From a checkpoint of a small transformer trained on Wikipedia: a variant of Adam for these matrices.
Each number is 200 + 30 x the weight over the matrix's rms, rounded and kept within 0 to 999. Layers, rows and columns count from 0.

# layer 4 MLP down (transposed), 1792x448, rms 0.0441, rows 943-997, columns 128-191
234,189,185,264,203,183,178,145,187,160,192,185,129,232,261,194,131,217,190,205,175,164,162,218,162,222,171,189,230,229,193,200,218,215,249,183,182,254,207,155,162,203,144,254,188,190,218,185,247,261,288,229,189,239,204,176,150,218,203,212,185,238,223,177
205,233,199,230,173,231,226,262,142,182,139,204,219,195,210,236,162,177,175,178,204,279,165,217,192,180,227,166,196,163,196,207,172,224,143,137,262,254,227,189,160,221,174,196,171,172,210,240,261,238,184,257,173,227,175,255,220,242,199,207,161,156,205,165
174,193,201,185,206,163,191,256,204,174,180,181,151,173,180,202,183,190,221,174,269,193,253,198,216,226,198,205,234,199,184,262,176,202,207,255,183,205,255,199,146,178,268,228,209,201,239,243,210,168,133,154,246,191,195,184,211,222,222,235,214,152,143,189
175,134,195,211,194,225,168,214,244,187,215,178,213,204,230,237,226,239,206,280,188,181,183,259,245,221,179,220,179,166,143,199,191,159,202,111,190,161,157,187,196,182,242,184,221,219,182,159,216,204,130,216,194,178,219,219,199,173,211,164,138,191,183,178
221,193,250,181,224,218,175,176,219,194,237,206,213,183,225,210,245,138,210,201,166,183,231,164,197,206,150,235,186,162,169,204,201,168,204,197,246,213,185,183,212,202,237,226,228,201,206,202,125,195,205,208,233,193,136,203,165,172,163,190,229,207,219,202
175,175,254,172,180,253,213,174,241,256,168,166,185,199,220,234,158,201,225,209,207,186,179,209,166,237,147,182,226,191,200,176,216,227,213,208,202,175,227,188,178,216,286,201,189,221,178,202,185,211,151,215,213,146,207,206,215,184,201,181,196,187,214,206
226,205,171,158,191,251,166,208,164,237,193,179,195,207,129,135,248,198,272,211,214,158,196,156,176,164,174,175,179,236,185,202,194,187,177,236,142,179,185,185,200,221,191,167,169,199,215,170,192,172,175,161,213,196,218,225,194,218,187,227,219,206,208,172
220,197,184,203,192,159,201,236,169,242,201,195,222,185,193,181,222,164,249,151,197,144,145,191,191,189,224,194,202,195,189,262,185,194,186,187,129,195,171,193,193,198,215,226,223,209,207,230,215,167,176,248,199,197,213,232,188,230,202,192,150,196,203,170
197,191,205,183,192,219,190,160,228,192,231,194,215,193,219,195,239,195,213,224,198,165,196,191,167,160,209,199,184,223,183,187,195,226,231,223,201,186,226,218,225,229,186,163,192,198,204,208,180,217,209,266,179,182,208,137,226,206,192,175,180,214,207,175
270,230,240,269,183,210,209,174,208,167,195,187,201,201,204,229,244,194,207,216,195,236,240,227,230,155,150,182,203,254,219,174,213,189,239,184,176,249,253,191,196,227,219,207,198,138,225,247,209,175,216,207,221,203,183,208,196,165,196,203,167,227,252,244
166,131,205,224,242,184,184,176,237,246,185,239,184,211,281,193,173,185,186,200,213,166,199,196,245,217,217,192,166,215,129,174,152,207,236,197,142,204,203,169,271,203,203,151,219,249,200,210,188,192,159,177,179,190,193,169,190,176,201,217,179,203,168,175
192,210,222,202,232,128,236,210,236,148,185,254,228,239,215,246,239,172,176,183,193,208,229,187,205,197,151,201,183,181,144,158,199,242,177,169,235,181,182,188,183,240,225,181,175,250,190,239,153,174,170,160,242,212,211,209,188,196,209,137,232,181,208,193
183,185,207,217,194,234,157,226,192,151,208,158,207,183,295,190,214,178,175,214,216,158,192,179,211,253,235,250,180,174,211,196,196,215,208,204,223,203,222,201,221,187,200,178,224,200,182,153,200,191,214,239,138,222,222,187,183,160,186,208,180,185,261,261
179,195,174,184,194,137,190,190,172,201,220,169,160,215,184,174,197,203,152,187,225,258,243,249,162,227,182,189,224,187,177,179,191,197,245,199,207,197,191,224,183,205,215,210,164,225,168,205,201,249,205,225,211,219,238,188,189,187,220,188,190,182,186,175
178,180,228,176,226,227,236,173,206,225,178,199,229,171,181,189,204,161,179,187,169,223,184,198,200,178,196,202,202,234,214,158,193,222,209,226,259,182,156,186,218,163,217,180,209,196,201,203,161,187,244,215,134,177,158,162,211,236,198,222,272,188,193,220
190,146,193,229,179,206,173,241,187,181,206,172,222,269,171,219,180,209,194,246,170,163,144,220,219,207,266,148,270,219,189,148,219,243,187,233,238,160,153,183,207,233,259,198,189,235,258,227,194,172,228,144,249,168,178,186,252,256,211,182,226,202,209,183
212,225,183,237,209,182,221,256,202,160,164,165,218,207,185,194,187,180,206,189,201,194,232,176,227,198,238,177,182,207,210,226,199,193,197,157,213,172,200,222,127,206,191,199,195,233,204,185,195,202,206,203,193,184,173,204,126,191,209,190,186,174,183,202
204,249,172,184,177,213,241,183,202,222,164,191,179,270,195,200,220,216,208,206,177,227,206,250,204,163,198,199,209,215,189,178,195,165,191,196,203,155,179,217,198,178,250,239,191,159,175,176,145,198,174,201,173,157,240,188,174,178,208,189,198,183,168,178
195,177,197,200,207,181,196,273,194,188,229,158,190,189,158,176,216,239,182,145,170,233,199,242,193,177,213,151,186,205,178,236,198,183,204,191,247,249,187,208,220,181,196,169,256,223,202,229,218,191,187,206,219,182,188,243,200,215,215,163,185,149,193,182
173,220,203,192,242,204,176,196,175,163,180,217,222,195,197,206,160,210,224,167,189,204,177,186,180,218,210,217,132,162,220,207,178,173,210,248,227,209,271,207,191,246,203,209,225,239,226,228,206,201,236,208,193,235,186,178,190,206,212,193,236,217,224,132
236,199,233,136,199,238,138,192,266,152,231,169,175,188,185,195,186,231,200,157,219,206,200,209,170,263,163,178,184,214,181,157,173,237,179,213,225,196,212,144,265,200,185,146,185,230,215,270,156,197,183,161,233,213,203,176,224,194,183,179,166,145,230,194
209,182,182,164,219,187,169,222,195,216,206,200,220,209,218,213,245,231,192,212,209,180,177,263,178,230,226,229,218,179,237,246,215,244,161,221,236,223,228,221,222,211,168,165,189,209,207,211,228,238,229,150,213,151,181,175,225,203,180,169,224,190,180,146
201,189,234,175,225,210,204,226,191,199,267,232,233,195,212,222,221,185,237,183,189,169,175,190,155,161,219,103,190,244,236,254,192,237,210,178,213,215,182,178,153,191,152,172,152,242,169,224,174,205,253,211,250,185,202,202,239,211,185,209,215,196,258,184
260,243,180,188,266,265,201,143,271,112,235,286,238,194,207,164,143,91,191,211,177,216,316,194,272,262,197,185,179,168,126,282,204,266,211,198,197,159,160,245,235,218,175,226,198,216,292,241,140,209,169,136,208,181,154,154,219,183,208,110,260,159,158,126
188,151,202,197,239,165,202,146,231,222,229,223,202,212,227,197,249,234,181,262,216,153,194,220,180,239,261,225,211,178,203,206,201,259,194,229,183,179,191,221,188,191,246,169,207,168,192,174,184,222,197,190,167,246,171,198,215,231,221,257,264,184,238,127
153,232,169,215,215,152,206,155,228,264,157,257,222,219,230,234,222,187,147,171,195,228,186,245,262,146,176,146,211,210,238,201,193,126,221,167,180,150,212,223,179,205,172,180,171,167,185,208,198,178,159,224,199,137,239,214,169,223,246,209,175,234,169,204
189,194,237,181,171,174,193,236,194,224,216,218,160,231,218,175,207,214,162,181,183,209,173,197,216,183,199,195,180,206,247,196,183,207,225,216,180,209,158,190,182,174,225,188,175,261,185,192,232,209,192,263,286,200,210,199,158,221,214,169,189,212,215,203
139,206,169,249,210,280,213,210,221,252,180,151,270,207,200,190,217,235,220,185,188,202,249,160,183,201,170,224,138,264,142,192,188,229,158,188,263,195,221,174,245,182,178,285,217,177,248,253,217,165,239,268,218,262,164,258,200,243,202,173,161,162,172,187
176,229,182,186,218,146,206,203,233,169,229,212,171,170,206,227,274,212,278,196,268,179,150,197,187,209,160,152,212,151,212,230,179,159,207,199,175,213,170,200,196,198,227,209,171,206,201,200,176,180,214,180,196,178,165,211,224,266,206,188,222,201,200,176
226,216,171,243,217,250,154,192,199,161,217,217,149,258,171,174,191,198,201,220,188,215,247,189,178,229,191,206,233,160,175,264,257,213,202,188,205,170,151,199,247,192,212,232,204,184,211,178,234,164,252,215,155,214,166,236,183,205,209,230,206,182,187,157
237,100,212,217,214,209,240,175,229,174,251,166,219,179,168,200,252,213,201,169,227,244,222,176,267,162,219,198,181,177,235,157,186,150,299,253,158,126,229,175,149,225,169,186,208,223,204,236,130,189,154,208,170,223,174,213,157,258,231,188,194,123,263,199
206,244,194,193,203,182,232,220,215,242,237,176,172,207,164,196,246,169,183,203,219,168,232,253,231,215,223,150,218,256,231,233,209,108,181,184,222,186,196,227,186,178,184,217,177,224,153,201,170,221,215,169,218,159,210,235,177,211,169,231,188,152,166,203
155,210,169,170,206,185,214,191,190,225,207,220,129,188,238,156,196,151,212,223,239,184,241,198,178,184,223,225,183,195,202,224,203,183,159,144,161,187,167,220,179,199,210,185,213,238,177,227,250,225,163,234,236,203,142,185,189,197,203,162,182,160,163,261
181,158,192,192,229,191,191,209,205,216,162,244,246,192,191,263,207,252,234,174,214,211,217,229,208,182,210,208,195,180,180,200,202,240,217,146,172,200,234,232,193,198,255,196,217,222,179,200,217,205,188,237,199,172,250,226,215,176,192,190,200,156,190,182
151,189,226,156,190,201,175,236,235,221,208,211,204,175,228,197,222,259,233,221,210,228,220,187,152,171,176,254,190,211,150,205,199,192,198,304,285,265,225,127,213,183,275,210,216,231,223,208,199,208,148,231,178,183,206,192,192,188,205,224,238,174,226,236
221,249,218,181,173,209,188,161,187,221,207,192,196,208,218,171,190,185,218,213,257,193,222,222,177,159,143,224,196,225,212,192,205,195,245,177,158,229,237,223,183,193,163,173,163,158,212,197,186,194,187,192,149,139,187,191,221,161,190,221,184,188,225,179
173,137,197,170,232,203,218,179,210,231,145,247,225,156,252,224,256,201,202,227,249,148,165,213,252,164,227,181,169,191,298,215,212,127,199,163,230,199,218,185,250,125,302,194,185,234,188,144,212,228,275,154,175,177,198,209,158,221,197,188,133,198,219,219
153,222,185,209,190,178,206,127,145,200,164,213,223,176,233,199,180,184,165,174,195,205,218,200,209,245,225,197,171,237,236,176,209,149,200,220,199,212,226,218,195,213,151,181,203,246,204,197,209,184,185,232,197,187,198,195,175,195,190,215,210,186,215,251
183,227,220,263,237,248,191,186,171,187,203,194,198,221,230,213,140,247,243,217,195,207,204,176,226,171,178,164,228,244,199,207,190,174,165,205,160,159,185,225,185,176,199,200,210,195,145,212,146,176,196,157,231,197,177,209,234,247,188,198,196,198,204,200
189,151,245,189,177,272,214,127,223,189,169,158,179,231,181,185,177,199,255,172,187,217,194,210,263,168,194,210,195,247,230,215,223,214,221,185,178,195,192,205,170,187,158,173,216,159,238,261,201,245,273,207,184,217,183,218,222,229,216,244,232,209,207,154
204,196,184,233,167,179,203,181,177,218,169,203,216,209,193,178,185,249,178,159,214,258,179,200,171,231,208,195,218,226,206,195,203,179,172,209,164,179,224,207,173,191,241,176,215,165,218,200,202,181,221,173,197,222,154,223,190,218,200,232,211,198,208,197
171,184,210,200,190,178,207,192,186,179,194,186,197,153,216,234,231,200,151,162,210,246,233,210,187,203,217,193,162,202,129,195,232,214,260,140,234,195,272,205,183,210,180,217,167,175,243,244,234,172,207,200,178,184,173,183,176,209,200,239,254,173,190,201
233,228,180,192,200,219,178,160,245,190,182,205,149,211,216,245,201,217,221,175,172,209,192,244,121,187,202,236,195,179,169,198,181,184,241,201,168,221,225,186,183,245,199,193,178,201,172,238,191,179,203,249,233,182,260,238,148,243,203,242,229,218,160,206
193,200,207,205,155,149,204,175,186,213,199,165,197,219,183,164,200,167,244,162,185,197,203,238,204,185,201,200,200,183,258,134,187,158,186,223,198,186,188,210,247,212,210,178,194,204,201,214,212,169,206,149,158,175,229,208,215,159,205,190,234,210,195,224
239,215,231,222,168,218,168,188,175,151,184,147,267,181,213,246,205,149,212,185,230,239,200,211,134,175,192,203,169,170,221,200,179,166,179,198,220,233,240,238,282,212,183,218,175,233,215,142,185,187,235,239,210,199,157,183,183,228,199,168,199,186,195,222
193,225,222,194,199,218,187,231,184,205,237,209,174,196,229,210,225,178,191,166,133,237,183,227,201,225,216,225,145,192,199,222,185,193,222,167,226,198,179,219,166,224,198,179,213,165,220,162,192,244,253,207,171,185,210,169,161,198,200,208,201,201,214,242
163,251,206,206,173,187,244,170,210,216,232,238,184,247,215,229,165,257,199,235,169,199,283,206,219,203,160,176,248,214,209,218,200,224,223,136,254,228,260,205,204,212,234,210,180,188,186,175,194,156,235,249,202,247,166,167,209,200,179,191,194,207,161,179
199,156,189,197,192,194,189,220,196,216,238,232,231,234,204,218,183,195,221,226,249,203,213,202,192,187,209,187,227,194,171,234,226,210,214,218,196,210,159,187,208,168,219,146,185,225,177,206,189,227,181,241,190,209,241,176,247,215,204,163,202,179,182,149
209,188,228,197,189,213,214,212,194,198,205,178,242,198,151,181,200,208,224,227,193,162,200,173,173,144,207,259,178,211,171,179,217,185,197,212,164,183,214,181,197,223,179,198,241,152,211,122,213,221,196,261,213,275,144,186,183,186,181,240,214,187,239,163
221,220,216,234,167,213,176,234,260,156,195,223,209,191,158,198,213,199,176,192,163,211,135,239,142,188,175,214,219,240,181,191,214,280,225,214,222,184,230,176,239,236,168,235,214,244,258,248,124,198,197,187,241,237,162,215,225,245,205,179,195,178,199,213
206,222,208,210,198,190,206,310,194,206,250,236,228,213,213,214,242,186,139,198,172,152,187,261,195,197,234,185,206,203,244,217,173,185,192,182,248,211,243,183,189,190,252,170,231,219,165,219,186,204,193,156,212,206,173,201,187,206,188,206,184,194,171,216
215,225,196,221,217,203,176,195,168,244,174,200,252,181,160,206,209,164,194,158,205,216,163,220,221,205,199,244,201,234,259,195,221,196,210,211,175,228,261,212,181,201,223,199,221,220,192,271,242,136,158,200,215,217,251,184,176,212,203,196,155,179,168,212
246,230,224,200,197,198,243,243,247,198,218,202,263,152,130,202,204,216,266,168,134,223,180,192,151,174,178,201,198,211,242,180,207,161,182,203,162,213,221,190,210,243,218,200,178,206,171,180,190,177,175,249,211,178,166,195,200,212,184,185,229,203,228,284
182,243,242,238,190,211,195,211,230,158,178,238,177,174,174,169,248,212,184,182,178,195,200,186,170,165,180,198,206,158,171,188,182,173,189,206,223,182,210,193,168,186,188,182,179,195,214,221,142,174,223,187,210,195,183,173,180,165,204,165,231,205,165,273
179,163,201,241,237,181,140,164,196,175,190,158,190,190,213,198,166,231,133,251,213,224,168,170,184,150,176,219,225,153,244,167,238,237,208,152,216,161,111,219,182,131,254,191,103,198,204,212,203,211,220,181,168,119,163,155,184,218,191,218,187,153,162,159
# layer 4 MLP up, 1792x448, rms 0.0507, rows 944-997, columns 128-191
186,200,216,197,192,157,171,230,215,284,191,191,233,181,198,241,251,209,148,237,214,217,134,193,188,206,194,218,198,124,190,171,191,239,220,205,164,209,170,194,185,194,166,195,203,202,203,224,249,156,208,228,204,159,205,239,229,253,205,237,161,197,223,180
217,209,188,182,193,183,161,185,215,232,246,184,189,175,183,191,170,170,225,176,119,175,174,195,225,179,153,193,206,187,196,224,200,216,211,195,240,183,199,195,209,228,194,191,169,201,156,180,186,209,166,195,197,195,172,222,196,175,219,166,183,263,169,186
234,229,215,192,207,173,191,151,195,154,122,203,227,156,255,169,187,227,208,236,140,238,214,134,181,188,217,203,226,172,226,192,195,205,220,193,195,257,186,238,199,233,189,226,160,211,238,187,170,191,197,200,204,201,177,228,196,266,221,209,162,169,250,192
159,162,234,197,169,217,192,202,187,209,170,195,217,166,206,210,189,177,231,206,256,220,161,173,171,203,203,228,213,197,156,171,215,193,167,239,143,137,220,222,171,215,182,209,206,206,159,166,218,170,193,203,212,225,232,202,161,205,201,180,189,162,182,161
220,229,228,194,227,144,204,196,195,199,244,200,172,213,198,241,176,207,212,191,170,228,221,167,237,169,197,206,146,217,180,219,203,198,152,205,183,214,190,234,139,157,106,222,166,152,195,199,219,169,269,207,206,276,218,217,183,182,228,182,192,201,192,185
189,213,210,184,205,175,243,224,206,169,200,245,235,175,222,205,199,191,195,191,151,190,203,228,245,199,212,248,196,200,189,196,189,184,180,207,148,191,195,221,190,163,186,177,171,233,192,216,199,219,196,205,190,207,187,208,245,188,195,215,230,178,174,172
198,220,201,227,258,189,179,191,221,224,245,223,202,145,148,208,182,160,218,218,187,218,231,194,244,207,168,207,207,178,194,165,207,194,193,207,187,189,217,259,212,212,212,237,224,230,183,150,222,205,174,219,196,197,202,231,190,209,197,219,211,197,169,232
257,219,211,136,197,210,178,232,163,216,180,231,165,225,236,187,213,185,169,237,163,243,213,198,137,209,177,239,179,220,199,210,183,199,219,180,237,193,207,149,167,191,228,188,152,248,165,192,233,214,129,218,215,182,222,202,215,285,217,189,223,229,163,166
193,203,169,211,194,162,157,214,177,262,141,179,149,196,247,158,225,218,165,178,203,179,223,232,184,189,233,237,207,148,164,190,185,215,205,207,190,240,161,231,121,185,223,235,235,214,216,240,208,169,175,184,207,220,204,214,169,142,217,202,228,221,199,207
223,233,201,252,221,210,203,227,161,203,137,172,202,173,187,233,174,181,204,251,180,187,166,208,198,163,194,146,203,225,201,144,184,175,158,224,163,192,241,240,241,190,126,175,160,213,149,181,148,156,184,231,271,222,208,198,219,235,211,183,236,202,179,204
247,193,195,194,221,271,172,241,156,217,177,139,188,179,152,215,224,195,201,198,211,197,163,128,228,199,179,185,164,164,227,139,197,218,185,214,185,168,207,169,164,215,194,192,241,187,138,254,177,167,187,166,160,231,273,276,220,244,195,228,199,183,171,210
239,236,199,203,223,175,228,210,218,217,198,183,203,202,184,224,232,230,178,193,177,168,211,228,131,167,199,186,213,194,179,188,225,167,198,188,191,188,195,255,220,187,211,227,197,196,214,219,226,233,195,207,220,204,224,207,209,223,209,207,213,213,196,152
237,255,235,94,215,256,222,192,222,195,211,223,239,183,224,269,161,149,217,212,171,225,202,177,222,189,261,207,155,230,194,160,173,185,201,183,149,233,223,155,189,233,228,198,155,175,211,195,214,214,250,187,250,206,183,217,198,249,209,200,250,193,223,126
219,159,196,219,217,231,219,172,193,165,193,163,207,183,200,178,157,259,198,246,200,236,158,193,175,174,208,201,157,200,216,164,210,188,167,197,237,198,178,220,184,199,179,233,185,213,145,223,167,202,193,191,222,231,188,212,175,283,200,230,192,258,216,153
208,220,226,157,186,226,153,191,216,230,190,171,180,157,192,153,219,173,182,221,221,196,199,171,238,188,207,216,202,221,195,172,203,237,171,204,201,150,199,237,151,231,183,192,203,230,209,189,209,170,249,179,292,229,195,250,197,182,242,231,198,259,201,177
165,224,197,198,195,161,228,229,173,184,111,184,188,199,216,208,150,223,190,222,197,196,191,155,213,240,256,234,132,194,211,189,193,191,208,210,168,183,230,221,190,171,207,209,239,272,162,244,239,169,172,200,208,217,198,181,237,201,191,215,198,175,198,186
259,195,198,212,212,156,165,127,208,197,165,222,254,154,189,134,202,205,200,203,213,198,220,225,183,213,261,236,199,149,190,170,161,206,160,251,178,184,264,255,194,236,162,195,171,221,188,226,232,178,188,155,191,209,186,225,206,232,209,253,165,158,212,131
190,217,187,218,183,223,228,182,194,219,169,183,244,143,210,190,250,208,207,221,206,148,212,197,158,181,207,242,190,198,222,152,157,215,212,230,171,224,195,195,215,180,200,236,182,211,183,238,182,173,196,184,185,183,171,187,116,179,190,188,283,191,165,181
162,191,172,205,202,161,238,144,188,222,207,193,256,189,186,185,137,184,231,229,182,231,203,212,189,216,209,209,221,191,256,213,196,210,195,211,237,172,188,175,207,204,195,173,226,257,164,161,165,154,212,226,240,220,194,272,197,191,196,178,218,258,197,186
236,166,213,180,196,303,183,210,205,241,210,187,182,194,162,217,207,199,214,213,207,164,226,214,145,171,207,214,187,178,205,176,196,214,205,211,199,197,212,123,221,179,184,213,179,185,165,186,216,172,229,193,166,194,179,217,186,192,170,202,210,206,137,195
238,195,202,253,208,189,238,191,185,178,121,157,178,164,237,185,226,191,176,234,143,218,184,177,152,179,169,198,206,197,172,177,201,259,198,189,191,133,227,161,242,199,245,198,239,236,144,193,159,139,167,247,186,231,180,247,216,211,222,179,206,204,254,226
162,185,177,193,201,149,178,189,223,177,195,143,156,218,187,233,202,161,175,227,213,198,172,161,212,209,228,255,191,173,224,241,205,168,204,218,160,138,188,228,173,196,209,190,152,190,162,209,188,196,208,230,206,260,215,245,188,218,213,197,193,124,168,219
216,179,188,170,199,213,230,182,201,265,227,222,240,186,252,236,230,192,245,208,182,197,185,168,238,172,199,223,168,231,206,187,160,236,165,210,143,227,226,146,127,245,183,209,185,149,194,207,212,195,186,199,223,244,206,192,252,223,220,196,243,238,237,156
145,214,218,230,223,229,179,244,207,187,187,251,230,191,185,202,171,203,167,236,160,216,173,227,226,196,223,130,191,221,250,183,202,164,180,202,194,171,209,184,199,204,254,229,234,212,224,229,215,210,198,245,216,210,218,212,154,208,211,210,181,181,156,247
174,119,185,209,189,255,203,186,192,165,127,175,205,179,176,248,177,202,154,218,186,240,226,157,204,194,284,199,238,263,201,185,189,269,199,217,198,196,215,213,230,174,164,222,190,195,202,200,225,163,232,221,231,283,165,239,211,179,205,198,223,241,181,183
185,207,174,212,211,237,162,176,217,236,198,157,245,194,210,210,203,197,185,230,170,216,196,187,215,197,208,185,186,149,199,196,187,222,202,166,226,201,218,222,179,210,233,228,211,254,197,236,185,210,263,160,183,249,182,200,194,187,195,256,208,233,187,219
233,169,168,204,203,210,259,170,255,270,221,248,225,179,246,173,201,212,243,214,204,211,226,159,215,178,202,298,163,229,242,156,170,193,187,230,201,192,243,177,202,228,210,225,150,185,210,229,283,196,199,200,224,190,181,160,219,251,233,220,172,139,194,183
130,206,206,193,205,204,251,200,257,262,177,250,191,176,144,174,194,219,176,215,144,223,210,205,195,215,197,188,196,163,222,189,183,184,169,210,204,225,206,198,166,219,212,198,224,173,217,211,244,196,254,214,203,215,178,228,208,222,230,184,187,205,177,212
168,163,197,223,192,160,208,231,214,247,191,162,180,208,199,191,214,179,211,211,168,207,206,190,168,168,175,184,200,257,228,214,152,190,160,190,248,160,215,219,145,225,231,203,198,201,202,173,186,177,179,228,171,195,161,216,177,261,201,187,176,183,183,199
208,185,158,167,214,216,172,141,142,197,236,198,160,214,265,255,209,154,162,215,212,165,155,103,232,172,175,181,187,213,257,83,196,221,196,171,155,262,120,184,225,190,250,237,239,232,161,243,168,209,188,209,232,183,239,182,191,237,204,213,243,146,175,169
217,171,237,164,185,187,163,186,185,234,259,222,105,209,247,224,202,175,235,198,209,245,204,208,199,205,205,257,221,183,213,199,187,206,214,190,180,215,217,215,131,183,189,224,161,254,188,220,177,234,189,199,221,246,263,193,228,175,204,250,164,216,152,230
208,220,222,175,182,205,203,228,210,234,213,180,238,171,212,172,214,230,196,251,233,184,191,253,133,140,200,180,193,217,198,183,237,226,207,192,171,187,202,226,229,222,254,184,202,217,214,187,245,181,241,231,168,175,184,211,146,225,216,234,198,248,155,189
241,234,215,234,178,198,199,204,225,217,199,170,185,151,123,147,243,244,192,219,177,210,216,179,224,216,194,192,182,196,221,168,196,193,177,214,216,206,225,236,205,208,154,205,161,183,233,182,261,192,257,184,190,164,186,160,160,157,184,212,165,256,197,234
223,183,210,189,185,167,201,221,202,173,199,198,169,212,162,213,233,214,225,224,196,203,210,192,147,177,233,163,198,241,169,189,203,198,189,229,204,165,216,199,184,257,188,208,180,188,201,194,209,191,193,214,187,228,159,210,195,250,206,237,194,214,199,166
180,182,198,174,172,191,173,182,206,208,205,207,189,201,183,171,203,222,200,216,233,224,194,225,243,247,268,187,202,213,220,207,184,232,173,196,175,220,213,228,169,132,217,223,154,209,150,220,244,173,174,187,183,204,191,203,170,189,193,193,182,229,206,244
174,156,231,130,211,184,167,198,187,223,172,212,173,198,198,241,168,212,229,183,148,240,201,218,192,185,187,203,194,145,282,157,189,194,173,261,196,135,245,194,182,165,207,269,154,239,156,117,245,165,204,218,247,166,170,194,214,204,207,190,259,207,174,204
208,199,221,191,205,200,165,225,238,226,219,217,198,198,241,196,200,198,211,215,188,216,183,208,153,197,147,236,155,214,190,202,178,196,236,171,231,229,188,159,172,196,217,238,211,208,151,221,184,183,172,150,202,211,192,208,208,200,192,190,185,224,162,215
187,196,196,236,182,192,236,197,211,215,136,187,216,220,212,188,221,212,262,217,191,161,255,200,189,141,206,228,202,183,186,150,185,232,173,180,221,182,189,205,140,231,180,153,159,191,202,199,189,155,197,237,238,215,180,251,207,221,204,222,155,182,202,191
220,219,183,205,204,161,198,194,223,228,234,203,201,231,232,197,198,214,216,230,201,239,185,171,192,186,247,176,209,204,203,166,176,144,188,237,177,215,219,226,155,203,183,184,177,202,113,174,205,181,150,227,202,256,200,204,234,237,202,222,219,158,223,174
223,224,203,174,224,186,110,190,245,197,184,213,206,194,206,222,222,177,173,255,201,175,172,181,250,207,190,198,161,202,249,177,195,243,207,229,214,173,256,218,187,213,223,207,200,210,183,186,166,206,179,234,172,206,222,215,215,184,201,187,236,183,205,259
196,159,203,144,195,206,164,241,219,207,213,177,174,182,208,170,212,219,156,212,191,205,186,194,215,187,253,274,138,211,199,146,181,240,205,168,236,229,228,192,170,157,178,221,229,174,225,213,211,208,181,156,197,254,184,212,125,217,217,237,187,141,161,223
236,188,155,197,237,236,169,176,187,269,227,190,153,163,141,234,174,164,203,220,171,290,175,284,204,172,194,278,209,175,250,180,197,246,198,195,238,236,177,180,183,182,210,183,221,250,173,229,216,217,182,231,246,237,135,247,224,184,198,221,222,239,202,212
201,211,221,206,197,183,192,221,209,135,212,184,205,167,226,224,198,211,224,217,222,206,188,228,229,229,192,231,226,200,215,198,183,200,187,214,165,246,224,218,162,202,160,161,182,242,194,180,201,183,170,226,191,246,246,151,173,199,201,209,194,177,200,186
245,197,214,206,200,234,213,178,222,197,160,183,220,210,235,200,222,275,157,196,208,247,208,167,151,207,206,252,224,168,228,182,195,198,179,202,210,223,168,233,168,165,250,210,168,256,222,215,176,205,151,196,237,176,242,211,196,176,188,223,171,241,208,161
192,220,184,233,221,177,222,145,188,235,188,159,219,205,213,247,190,212,176,234,201,185,213,192,171,206,218,148,239,194,191,181,210,181,232,230,194,229,195,197,209,180,201,226,235,288,189,251,198,225,181,216,240,189,191,219,165,216,225,218,151,215,173,190
193,197,194,223,202,186,146,233,240,257,154,215,229,199,215,208,217,182,264,196,238,257,87,223,217,199,198,241,135,172,204,146,195,213,220,176,201,198,163,183,200,131,215,176,225,216,217,166,225,176,246,209,206,166,211,167,239,228,196,260,185,246,197,270
247,212,200,214,192,183,168,177,203,240,192,230,250,161,157,171,217,218,192,208,176,210,210,222,197,206,191,188,164,233,199,199,180,185,183,183,218,177,208,203,176,255,194,228,239,198,219,219,207,170,246,188,215,171,138,236,205,191,192,194,166,182,187,215
226,232,184,180,184,200,147,204,233,213,199,211,260,173,220,196,207,202,183,196,228,216,203,235,246,184,213,247,219,175,216,158,169,206,208,169,191,239,216,263,167,168,166,192,217,217,177,135,185,230,232,235,187,222,254,205,160,143,195,215,185,197,150,228
147,161,205,185,203,148,246,200,181,177,201,185,207,223,252,206,233,150,191,230,182,256,228,155,143,144,213,189,205,197,199,186,185,190,176,253,202,246,217,178,179,210,186,216,197,155,185,224,211,155,156,197,206,198,253,183,195,189,229,229,239,178,228,183
244,250,184,170,208,236,156,190,230,221,167,163,224,202,194,176,200,188,196,200,165,193,164,204,241,172,219,175,142,149,258,161,173,141,172,173,156,206,184,239,144,137,205,207,195,169,231,178,187,190,298,164,174,178,231,199,144,179,212,230,221,218,164,174
192,167,188,232,195,206,210,178,215,244,149,216,227,187,221,184,196,255,186,236,204,205,207,190,139,220,186,195,197,173,190,158,199,150,184,199,232,167,144,244,233,231,221,217,175,236,153,180,162,180,220,171,224,206,176,233,185,206,205,184,209,189,176,156
168,165,173,234,212,221,206,132,164,268,209,176,162,226,220,218,257,220,155,193,188,199,247,192,234,212,184,240,191,190,172,169,175,224,166,198,230,168,203,192,182,174,191,229,203,195,197,180,214,207,215,183,219,269,213,215,197,221,199,248,236,218,171,134
188,155,196,187,186,168,250,220,259,198,253,180,197,157,230,163,224,206,248,202,164,237,205,220,199,180,189,248,187,199,184,215,179,178,169,213,235,149,196,210,217,231,250,199,208,189,192,214,190,242,217,203,213,226,174,176,186,260,215,191,166,134,139,175
164,222,228,207,210,209,167,162,228,231,157,188,195,101,147,209,216,191,242,172,159,240,198,167,230,201,240,139,185,169,235,215,200,185,203,186,169,147,148,201,195,207,157,207,264,120,206,202,224,177,213,118,181,188,163,174,171,237,198,196,156,149,184,158